From a checkpoint of a small transformer trained on Wikipedia.
Architecture: learned positions, biases, tied embeddings.
Each number is 128 + 32 x the weight over its row's rms, rounded and kept within 0 to 255. Layers, rows and columns count from 0. Numbers have three digits each. The size before them is the row's rms in percent of the matrix's.

# down: layer 8 MLP down (transposed), 512x128, rms 0.0471, rows 472-511, columns 0-127
# up: layer 8 MLP up, 512x128, rms 0.0519, rows 473-511, columns 0-127
down472 004:120121150153177157172118088155096127072222113151127095147154159148087123208111142108159148158119118151143170082119159142114155072135135122155124175124132139093119250109179127131159191133105113148108152124166117128138138117127131143178147166149156187093108142143082156148131161146152166179141093114084120067083159113168124141072119145085148119133196151097086165160106138116126133100172
up473 004:153126113129158142165095162109130168126132117088079123123096165068159160137122190118096111158080212166107148152124076106134129124137137086135055131164147063129156097114135136203130146184135043139137104123106075161113128144185147190167124116084140098108134097122066126100158130088092075095160154091178110107128108167145165124171091123123102109151108098117157164187151109142168162121156
down473 004:130098092127124115129127145142091142082056112066136096094153141093023077099120080110107110155114107106157089096132088142143106078124143125186097124110129161163123113074125083145109074105111081104108035119075114120150104081092167107155127134097084093164141087138116164121115093165109147135084096130104097094105133098073160153112119087109117103046142120151074122105142141154136119161074
up474 005:143081139148117144137133085143137197177081149141141093123126093115123127106151091128205146069140130078173106120103146089150097152138126141113146148117202143169083124121176154174141094094109208117084096138100125119118174100112073061142177067118152191122129127092150097140101113139166117138140148122149169143149125111089149114095141123150082100170170131129155130122073167087101022098149
down474 005:127154167156142143079073100147092077154180110179085080117095133188137100155076114109062141158120124087085143142063161157081152139083129084144097138147121132077123178122150133141147106137110113163091128109183095083161157148112095152111109119131130118070127158174070173123080129104172143145145122089158127100129172148182115069097117122088114147175154137087116117121106117100087135052197
up475 005:141105217144204138117151105133135100197187136114123162116129115080132095099125116109074126115233134129103163128072088132198137147084114114099146130102122116128133117092122072198125119124135150112124142142147081098143110112078096086116127133133111085172146133096144139149056129157136078118152115151122150123098102154063085145103101099117174108072082102033165161141118122142125119139107
down475 004:120176076152114154138121152100088186131062184136159076131102114092098124091072127134147064177082155130181088122148173135118064141178131112124154105102126150167089044156092159148117092129120142137103083128134138107144133148140130153137091148129135119115163104112107120181122055119117166108082123135133165155143086177098182110174128095098063085162123133171159103143075130122182111183161
up476 167:156135159109103134136110082200072090107152169118185094085104155138170118121110147181093076171140112171144154110103102154168114149141164243140150124180122150105111134093069088128166103103136167151096095187060182123129147100150166153088121176117085110151110098143134126112101135142146103162078116108140162151113134146130179125122139050101121118113137142132153155156120146126104042092139
down476 182:128088133115118083115133078168134098071099129094148134138129145149163143183127075130141123096125067061069125109096181167139157170179051049133161065157087123136107166141139132115192137136126127106120151137086177137185121138080136168074176135163148165132172093101105160124161128110153105119143147131108091106100119107161124127116137161095154161084160184083120127146111160173075176150172
up477 150:151145074161117147083126148170148107124151134115212079112129118180135114073101082112127069185143153147096127115145137113139110171137096111094099118179047097092146148157172190145108104104153158162064172154111147175138175116090088111143127122142131132153130167132164110147071111096143143092117161116142083101121156123150211176184088090083081127108127148142070135074119138150113154129172
down477 155:149133156124139116123145111034184141098176177147111149100170162139106164173134161110121091114073105106157154115099192147130136129155151134144111133140155093139182158178150142110132147119101156101100082151115180113081149133119161151148081113152118090116133108094134116125132081094087161091175048118140146133200164125119056092126115155138095126152091072151230116162095093094147069123127
up478 004:094128140164159120142235076135121153168145155135083189185139145065137166138138139129135163099131185125129177116112166109177151167175143117134092143101181162145138195108152105079105136124119095120087154119122084112111159162098129147149111204106156093146138113095092183093077133103139188168135111098120134098159075116124151124139180123136127109084111115046084166165149108120097157134100
down478 004:175087130156161130134138142133146149166160166159187097122104166114096181140143148124143099160144083134063095108108133185144113181115107141219190141147086079129141151115086159148102129116134116244080115145135146086134124154153108133137152164130120151185133127107083121166130077147100142162119126116134130187131165072081133181195130139120130135143131131196164103138056128144142099150167
up479 005:154156146156131103066112156103144092122182110135113161094108134113127105101118105145067128132255148112083140140113105174161136125115107139147182091139137136122155097094090112113145140033149190154132147140117099112132093129091098123115083170138094138134135111157161117177098143148086107109181105161107191124094158133120103152150140147123167152080139128126143255099110130159159154142136
down479 004:125173143128087168155103130112123187149072170143159127170146122116147163120114198188194112144077145142173128152160171080105087113180154096067145083137093148149109064157103149150125170119111188090116113085139165134108146132141145157113112099093145071143127054050114086131165074128126132129103143172120195139152093137114174095148153064101065130149103117129132149133128139120116134166154
up480 179:121058136143175098067126059080123142098116133112081115100090081133132186167089163127129127150108066212101120093134142124136092188145122169128151113150112110072161161100124165172108094139134174168120134155090171071130156110136138171116102123127172143064142121106065165165141125107110149178161174150136170104090100107152103175132093118084133149119127129186120171209151140120117137140107
down480 187:160125082144131053121105106117115155156090142102139169112141113144086124170113066111107147163124090173108133111116129159068117061161138054156164167072066130095171135178165122135089108145120138114092162123176092135132143137203152133068185114146075178124100148090142119079084173149192115111153126144129103157114142154134124118185155099117147182120130104156139134093145170113138111049154
up481 005:158147161145083096132194109148122116189143168119105099113128170111105105110146083133166129102127123125180099149121147101168122136147131150188177108098151143121101123093124126136120094027132117098090119128078105079153123098083073051133186100166138121128092107103181103108094174173148099133127123107168151130073124108083105117067112118164089111137112117088138208095071136091084071155154
down481 004:158135151175135141164087124082104118126140143192123112154111150153187165168075164123122118128115169082105155123093192124109131121112133034149128177131105158149116095117102220146170143148107135106107122074175098097136153161132068171134115174117158120150155135151128126087111042150158118137134095090169154081152155169159150142188150085100077105160140145128165155145077161114155160134182
up482 007:130116140067139141126075134125111073116128111140104149108115076122112134172103192142147109187142087160149070162115119157111145120092128124146114110147072106125150134138138132153135149134106039093161136154124169171095090122193116093095123086114124141103130118088127123163096186090153139138110151069150092123151159148146149094134142153110146185097082099103149255122198116181114109156109
down482 005:055173131099114089146169096182136129061130123050130102140144140129138112058185116096113108103100123124194148142191120143107087062174105159070156151132139135135089152101119146103091108125175109132114080098131144160102146164124129104092078138185135087114103102120114091117154123104129165134153118141053113081131136102073170143157121154146183135131158182195116103159157156087136099138078
up483 005:146176098069109060168121109082146160122073091093143103117109131151142127181129150090151102171105129135164125146154107109072119150133140113139111158168130109122100067171171140090180148089140145111163090164158118164133154137208129133108100083100166125090134117139156142087197159090126118109102140029205034094142157123190145109145089145140088108165140127141126115150118122124138118166108
down483 004:054127159144151115160165123121131123096160072113123143112179165108134123119127108117117173124106130127149144143158121154113158059165109137160130105083175115099155217118169099118134115134140101095138119108088096152155064116103160111162170099131118127160123145147155143103169139132129153101180113157081126022125155102089136214071106149173186114078146133135056140121205180144128145130094
up484 005:127152122095128101106027138144074128107100116118131114129129094144122153182087129105147130155089139184100106154144107112132138126092121118166058114136060102150125078118144137134157113108094179158156132153147173164081163130220134146099159090078125133101113122122107123150140202111150148130090145118180053162172149168162143099151090115106125121106097114159100014155081117159153134095129
down484 004:073099111118105085144176122150176096082145127122127136181113103078115113105162180123109150171161094141155157095206041191156160119138150148091146074097182183134131201119169109098167124151125143170155094147083106162191125111116189083141141137151093127116154136135122146114136167092121143123168118131112088110142200135125129166135125174136136111125177101140111124168188132142150090145057
up485 163:179155117156171129112120127137152173100085169161189171161126146107138108113163068096129168138133089194141160138107109138107107123117131129151190125154121096098157160137165095167086114114123140120101100139117154071102095156038157106099107072125135148113101150059138070112126113136133115167164135098118073115178113163184166137124168095100087131031123063114101161155154120150106159146071
down485 179:070188089162088157145139170136076149065116186148126132165122143108113124066132089093154115155159130052115117112134101144123096090105109164189100128087129154163102133132165144098128179105152115122168172094135162100085087128169098162111110188108147151160080175150114108110160092125132156122127182148091117095175133158041115117142101158130093122124145154149112131079135139160069180142203
up486 139:098118124209148107147142121183134124120073121132102133126162147152140097198114176148094159114128115112111091140139155139129181111030029155157123140140104094124121125065187059083058193120139171148124142155175138119109130106141089082116131144138097169144132108115117044123122067118116126133096136160119108138119183086122111155120122116094171178120172108128167133131125078158152095144131
down486 131:139151109122124085134172166090117165070197104122125159131141060179166129079112109141171096104176091107149112180114071121151069192139175113106169111092113132109092073135130152136168137129104100093145087073129152100098173092120139106173171135098161078127126178135111155137118120103121148138154079105197174146154125158178168144104072187105089159097100111186092149123101115135149117094125
up487 004:121171155114124203119135142134094095166118157102125169159161110113063144112123076147128175141142118153165179153215152138113176128169088133175129141119114143125187152137123170157081106146167124064132133128093164121106097170118089104110160130176110135132141093172166162141069139136141093134204136182123143137166119096157149036153127154192060144113128148159159148107081110163155163115127
down487 003:115099130122154097179155095140120136037196106104166112146171097128147146184203151175169086141136129149081151087078135052145136097082198065150160169171113102147099125108118125137103187117093145144129170150090142113145125105122106129155160187132095116116131109105150107175123167151161107165113166150093105160140127144124085152096121118151145136167111176089110116178096173111152128206136
up488 157:154142149106127110162082171132117163105128133104119125087103130127137057138102129158149133135152080148137108161109130193120150132168103154193119108120080092079096226156172107107138102132127080155136128058137090138088092184130174134129121130086117193101089102088155112126169143095178171092196104150107105168119166188119149124144119155124118118119145118169074132102130085212171133163086
down488 160:133167158136162130132098104078135137099154130094132114210123147148142137139100126119132054166108111237161122154142133181126103161127175179138142169110158080150126133105119085138157117119087156198074087141089121145112059114123112173123121091093104112168119163196148087145124092138078127161133114054114121127114120081185046102133111131153136128175116125146151139159094073117098113138164
up489 004:112138131063052170114054101120136144139109109188119121094111060184122100085147136109164131145075132112113085112161161117053144138126089118166148153134108133105111067117166173131171099102126165142150170178175155158085096137153109148116090149138131168154133133135146130179135129118137171158098145144083137115209134098082171075115222125132147112119154096164113198137152145106129095113117
down489 004:117132148141113129091110101166141048172185131144064103144144092190127137143137165076075153116148064159116177165113128091110106106156154161112114087097128134107118233138091068132133144144146093159135151176099082134126097117142106127134128092146126124092123144121081095052116186087133121172152126141112114139115150132146135055146126161090170173123175143120074132139161074154057118090134
up490 004:126116092113088099169138108114128126117134115148086129104092114106139134185105193143143123151094188145102145112064119107136085156134176097123101097112106113104102101103115119099139149123071132120118127095161098130113113114144140131144054151083148077150114158065108123075168141040144180108097118114163063117112105134143124176127098144063126045119125100057091096177212098093129159136077
down490 004:166080130159143138155168147152110154203101139122171112117118171089080122102105072081068129110094086132116099131168107227147136090153068205170123136074149109144131160087103160112104119159151081181136056133102140120131085147139156113101123110105152130150126160144132148142132094157082124126116092101127114152154111083082150191166140136124128102048143115199135119149129094182161111135105
up491 006:105144098087119086087138109094082134136146092137094172152108075087133138140097116111118156141173139128119147100129104171121135098129094124128096113144124117148131116119095130072152104000127233115126147123128141162122181144131107137105147171101129119114145119139138156118104129092130128139135090108103113139138126105152135126154172128100125126072125136109094255109159127118125121120142
down491 004:073142126113131137132132118145176131104111176103187124136158095064189203112238175119146129096118098114145121196131082134128100140138134162085174088139098131128108146110111171102110116103124175166098100048115140112168125115150143138146106097121128146143130104022142118164143162110127121149130144143090179158119147117082117132142092127150178163152127122189087113181122127134156091186082
up492 005:164179070088093060142165135078162153155116125106115100144117156173111142220131180127141128170084113131148097155150129138115133125112153128165118148173136105116114101154156154081153151130120149161185115180212114152152166147210123126108106119138162133096129110123159148074198184072137129106119125092145066090127182132184140130143116173083096127122150140148114201158161154108112123168142
down492 004:030155143130131093178140100121151070110138066110112153097163184100184155161127137092132171081095111108142153157144129154096170058154083144101136138106177106097160188119169146087126129134106133113169101056108098115120083110081119130110141103118146114142116154105144101106163128128112106130144106126062173064095168098102127178085118132135188141096111114144080114118163169167116141093049
up493 133:135146116119090144109160131141103140124151080092112132079122153177148117154096159121094127153119107118113085136093168149202154120157128129098089176166136122064149146115143114139130138136075148138134124140159139145059136151090084105132134154149145154103144111066090054086130058158103155172126141149078170173081126091133190186121094128229122181110128132119148113135159061170127061119077
down493 148:127122113129132175143096062072122175074116173140100173126170101093137146049170100039158134087216153138118122143118093130113094137079131127122134137130130095197082157157101183124109154141139119130126112138121168157089132114140151145108208092159124069050133137171137091146150168139105081129121138099102117135107143104138153106073166064118104172158124139102126127166141158150164123170157
up494 150:143151164136050122108115126143159114130083095078159112081146174151143168148133162152111140167161145167152080180128159160103122141145134127090094132150126067098130104137101112118154071097106174184078124115132127072120154087089044129153148116051129175144103123092183134122131122152146140087082158125160128115174208140200125082109108124141175158150106148140133136076129140184078105134083
down494 142:098096129152226152103124101091185136115167108139116122112152080133119137139133113135119082102148066184187183139090073143172130060084150120178097066141101145140083117177141153163065179150126142108101094125115181183120138120133200135158144125103097077093121119173145115144133157072135169131143159124133106109084160152057151112109140127156110151122127085105205117135123113117137142096130
up495 005:142099095115173167141091189143126088159100132136152115096110079158078075134123155137139108146121103141130095144067125124136078166094143151130107148110106154133174159135109096116113098186118040189126093125143114116147124108146096124106098031131135107137115176088125111099193151159117114137109117052175149117077155151121118167121102143129140155187208162114141157094136152177101068187088
down495 004:110114165171131131055134083123132113112134075095094048137113095116122142124060104164164116104177148084125151100140109130112142099161069063046109121109186144109106067142181119138096177126160158077099149142165145161115160128113118128124131124194094169115081134167092117092110139120149129125137114085125135110115099095143106151091122110121123159151146116161168135102171080076124178057206
up496 006:127067131117150159147049142155126183159103151147165128123151091174141072125110104136158125128120096105138103103115124091130075171120117133135138144103155136158136172124140108112140090197123146158111123107148156111130171131126104144122181069098132160151126178117123102142178131192167147153118135140194178159113143155123164092111092095131134093166162135121147000146095173136135069117111
down496 004:137134150182186120073121110120131092137192071129096082105051090142088110146085121091095118135161145115120165105089115141135144135097092079095085103092152139081115103151180114130173121140114126139113193191162094140167134132130148108127136091159092168074116184189151166152074153084162109139157142101159096143146123128189060098098097124132135141165152085111138130107123090109140136051180
up497 005:132143099086112136138095185100084151094139123200138078098119126124082119126079177111148143211161116169156122127163061167097141120120068124183115101161096095106149096124083140098162134169158161146142139136148163213172125152128110134112202127101156103099092109129132129134119174109101124136099083117167111137108191124127131107142125100143144162088156118153133000134126142151120107151143
down497 004:064140145171103094134165116115165122081080126072110123165150061110168183063192155123145128076142146073167121162137133101123107088175142106065160097141116143153088087084133147135082141122120148101130073055123081111158133114141124136112075098129084104155131124052149155108151132125174141080098138166104126074141118138090107177168121090175097176091128126188117119142178115143131103143135
up498 151:154136135134127119154097156215146141116192083105094107100090120107093124169160074151123097103129081168176212106145092124125194120081102114141114089113136107183106076154067163114112112107146119081107114149146130170149094085165170163137149123043125100201111158124165139049141157123173208118120143103117128144153165141142169135152089099105106143106133121083131143151125150139140150108105
down498 161:104124093107112137173134160113108126072139125125176150130178127113157149078096138115196151085126108128108083132132126144136163131096133163125191106141147072175133053129167183106182163118125121075116168093148134084097117124105126118157183135146107140081089093139163093134034089173125155197146081151101077139127184097082083170143114157104162135125099195114129148139138147156105093184117
up499 170:144122138145121183175108200116098143101162139174137092085122101133145130145120083120147073165096088100188096166148060197109151158091155123095096096134111072071116159112099138118117114103158132083104125119085092127146136179170148124164086141087057155169185122130116133207149135157195130128148128102158095122149220079136135117091122112115146092089090173152146138142124138124173130125109
down499 169:141136132131150145161125151167101142074153126106105128100143153156080073150130158169073099125126108096107067202145116110102082139190158140142148067125102142084138162088161120124121106134131169134152124146145107127141103174158110164082102124140171087131127184177138148123078157183137175195129109122134172101093075102095042106192153147115130074069104070178143118159140126129158089089106
up500 160:184104155144108176105136120121179107118127111130117113089096117148096179144130118155195180158130104196132124113100054157149105114066163128164185132133072075086185125179091157115134096118123146138082111105071087140120167120166130084137099175080100163075098149104166134091215064130085165126124115148114123172138095155103145099155136152192082124129105142159130117100153130115127148128168
down500 158:168106120117128133105145119126129229093152157163114134139131160114144156073110119156059145118137103115127183126105196105117116068100118125104123062107057116114066165165103128128091111144140108104150093144138142127096136046138136091204160118162115142161141108153096181118116125093193164082184076186128130132112206159136146131098131129101200169150111099095154112100110127134142148111125
up501 005:131182083121071118140133130081130165120074143075122073118131099166095118130164137112205113128089133119176095132185160101091133099129132177119109154095100160112115082121156150150120072051163156127156085139111159082084091108156117070125137132142139132123136140163158150116200142110125133094129120150098124140141122111139158138118125168101051103134204153181128229116062138103097151108164
down501 004:111110143101150103131126083121127070119166092165100147149141126130150130215105160114111174114129134138099167121093125141122168108113112135099089133122178159071118175106192148123150196124086144123158146203111065166133099111102119111137165122062156142088120142132116110082114187137098075150114133070159124116079145164171090148080109103072137172121108135057067128109180135119095150055117
up502 006:129128105141093185095072197158097090138092119151151104080128080156104124135112118162164115135114117138130104154079163131154127181109130158184154132077125159137167154130117115091120085115096071135090115123090168104121118105155029079122145033140091156107121157077125098146120164157131139190156166095208162115143159141114162111124131113159127139143147125098156089132079141175119047150151
down502 004:158154201150167134116126089149108106083214120107110067172085128190130133164102114136124124135168159111152182081137135136090154105141126057112110122119136140117116172097156175162142154164114139136109137120207121140112182181126125128114077135213163126088064174190121152139102112105177156161135114093114137135129125091150114123149136118109108124173192122139158148144107118071125160072195
up503 005:130095167121144175134104195147126067129128176124133127077121100126066072070134108104153089135099121119140052139100147140111083154117132128157167146111125149113158149148101125161106070110145035158112102075079132091101050094124081108139142087134122132155114138101096117155111111206126123159132125154123190126081101112068126089065142103147141149146148093096159197115096128152105079162136
down503 004:174138181174125103087107110122131104133131119128116075142112108225156149157096129135111101120166190116131178111100155101119073127130136094132121111126127160191098047136130140186123162159132146079114166199170108161101163185125102121112076149152125100145129145147114125084075101138158127139140152092193124159125134172118150107176141107112079173154159152129171135112120122097109187054203
up504 005:125126130132120129075114205123147127118134128116196082116097108130115079091131058099078081068177144087109124127119129102097076122117093143108166177101095158129148116110096089118134076060162146210099114107126082075125095108098114117111042111092090100153130126137165122125152098165106075122119115175070122128107112154118094163122121117139120136120149153140147224086109180112175097141108
down504 004:126128121152129157114098089155136107176122113146118145148176059148144115162079147180183141178143152146117159131133132115177126186155143089079086084136156175115136058180189077137159154172123201089160188171149119163115154111159117151151172114110114185123142122162121086116112164133145104114131117145151164163123136184155136090089172102118112124155131083089160147121165058171116175130193
up505 173:149109166101140128145134121135188136100074113185146149160094187121138090048127123125083179153170115148151139142098108183095117179088154186078127105142146130140147148108127156160079157098172116106047118135109173133102090126134083163032123143169139147116124069112129196142142163098154126170137132080104125163132149075121144089127165115080129130110099112162086147138129115146117090118210
down505 180:091084079101106129100121114137166092100136096129190120099105111110204086126104109134106123159107168122186178151086127126108131103057097129159104099067120156168094137141080135124116073118140120140125140164100149145133133110199062125162143161096103113141150160091136123135152145103105172091143202117127164103104168132246157128103113129131075103128094163081134137203155134182132141115130
up506 006:095116145129081132139085143090155141158067117085149113130149058150106094116129083152164126120100119091150107114162129083115118115146130155110090129075165155140119128124125118152115085127101077070133103098104123072093132122114060107125130097092117134113098120116141147108127126136113107107162142084174141121111101106154168083122097151141058089152131137089141000106027151108087100079158
down506 004:108106153176168123130100093121085124100185086123110096133122163143095094221105104126117104113128156135080194047060144127111169051089124066191096164136143107092132185122185144133119138111081108122118145154138101118139113126109108121134162159135147121062098140155137168131105136155118132172161119089131107099149140120162073143053098085097120141166143137068068144143112158135138121072141
up507 095:143157151140121190110040059119088169109162121171137173129148086107135167177171182103185141106114135143104122108147071147125105170083105092185173120177091143123150123173128160099109168134057091093125129125112150115080144166150110079108149164186095091091108113140157067157117165125136110158112121116148123138133201209110137090119100079165156141117115139132122109125180123143135132081131
down507 095:129103133116110075157132164142170117074077173068151085154097160157098107087098091160048120143161106137168157162101171103117145078181119205069132142098126163129130102086107090161127110097160148174139113114099136130133128047111093185155102111102145187163167181101127159093159093108120149127116132140129137114134050107103158127133185156145131129166164123153146133176099126124139131187078
up508 005:115119108069073104150076122118097085163181093180138157064120118127116091070129118099121151115178125116120096094104113139108117134126100117176202113101070158094131068091065091234153130119131247122106140113120124119119078105100075113114093152092100146137129126116155131170102112121099176145133087152140124143118139125117140165132159118131188105101144076131118168142111096111119122123182
down508 005:136139116116103155086095110115119135211086138127075121176052104134124122051134130097109101092107111133112116168105118123122090095143095119072119063092089129126073127073066147115095140115085093119121118097097118116093108149124159142118065093075118079153112116057113102076111093105143118079077077113127113135129098102099136076172122042104071116113131090145140139153107067146126113105151
up509 005:111141096097152152090074118160152059162138092133177151146139102145178107114118129126080154131165108157069124132123100161130109140108153109107190109132097123125116140106128144109149130157164110151144156136156138132118130150138160182115098127160105170165152141127110132145119096155115114156117153155072128131155172126149127110163163137150206147090133151166117255118179176169190143123068
down509 004:087122095118071160073090125175125141108134120117114158084140084165121105098125098125166129133155076157135134155177119062109124101152165186078114116119144128098118084173096064085137071111159120140149183150110143137098121106140136129112122051129146093064094135120124073157152204100100098128153095168067119164147084115087121044119117164140164079160106085136105115102148076146100098130102
up510 184:118092145109171094110140091135159169085107105202118168154083154166078126119106213150118147119130130143155132172161103067139118150067081212136134138130124115105150086162047111156114135117146121137092134083127134107087153130120124131068085085150094124177179198160133132106124175148159154154063160109132158143170166087174150089104117096082145114091129107143117166130160109140085087145119
down510 198:155149172153165069124075109115146076064145132104164113096063140121122114090089185099092100063120113165125150116153120087171132086171076100099112128140113126164173094177149156112093143123158140111120059141099152132140115169138228142118152128169123173161121093203141162166075127130145140140105148138127225129133109139140142115170112083118157097122120098175133128114129080128155078120110
up511 006:102123110113124113102119133124083100103051074099134103143117087088120126131118097144114144107116080103130122107144156143115115097130100149120094114094118125155113144108108139057131063054102062082128118112057171100055174100111075088136120083129111122110134148123162117135096077122134101124142113088090114151119098125117141077123143115162097134098106155148109000109071122122105108100124
down511 004:149146112094148140135151073135116161061192144120151138159162148155189144143195161161168159131148142140109163148074117107141161138123150145109130155128130112125143192131162164127130168097139136145084165132144145116163162148129140170137143156167146141098111129124151151191082194097172162204178180157099153151118146169154078135098098159160198139240165158103139137138098178088137133147134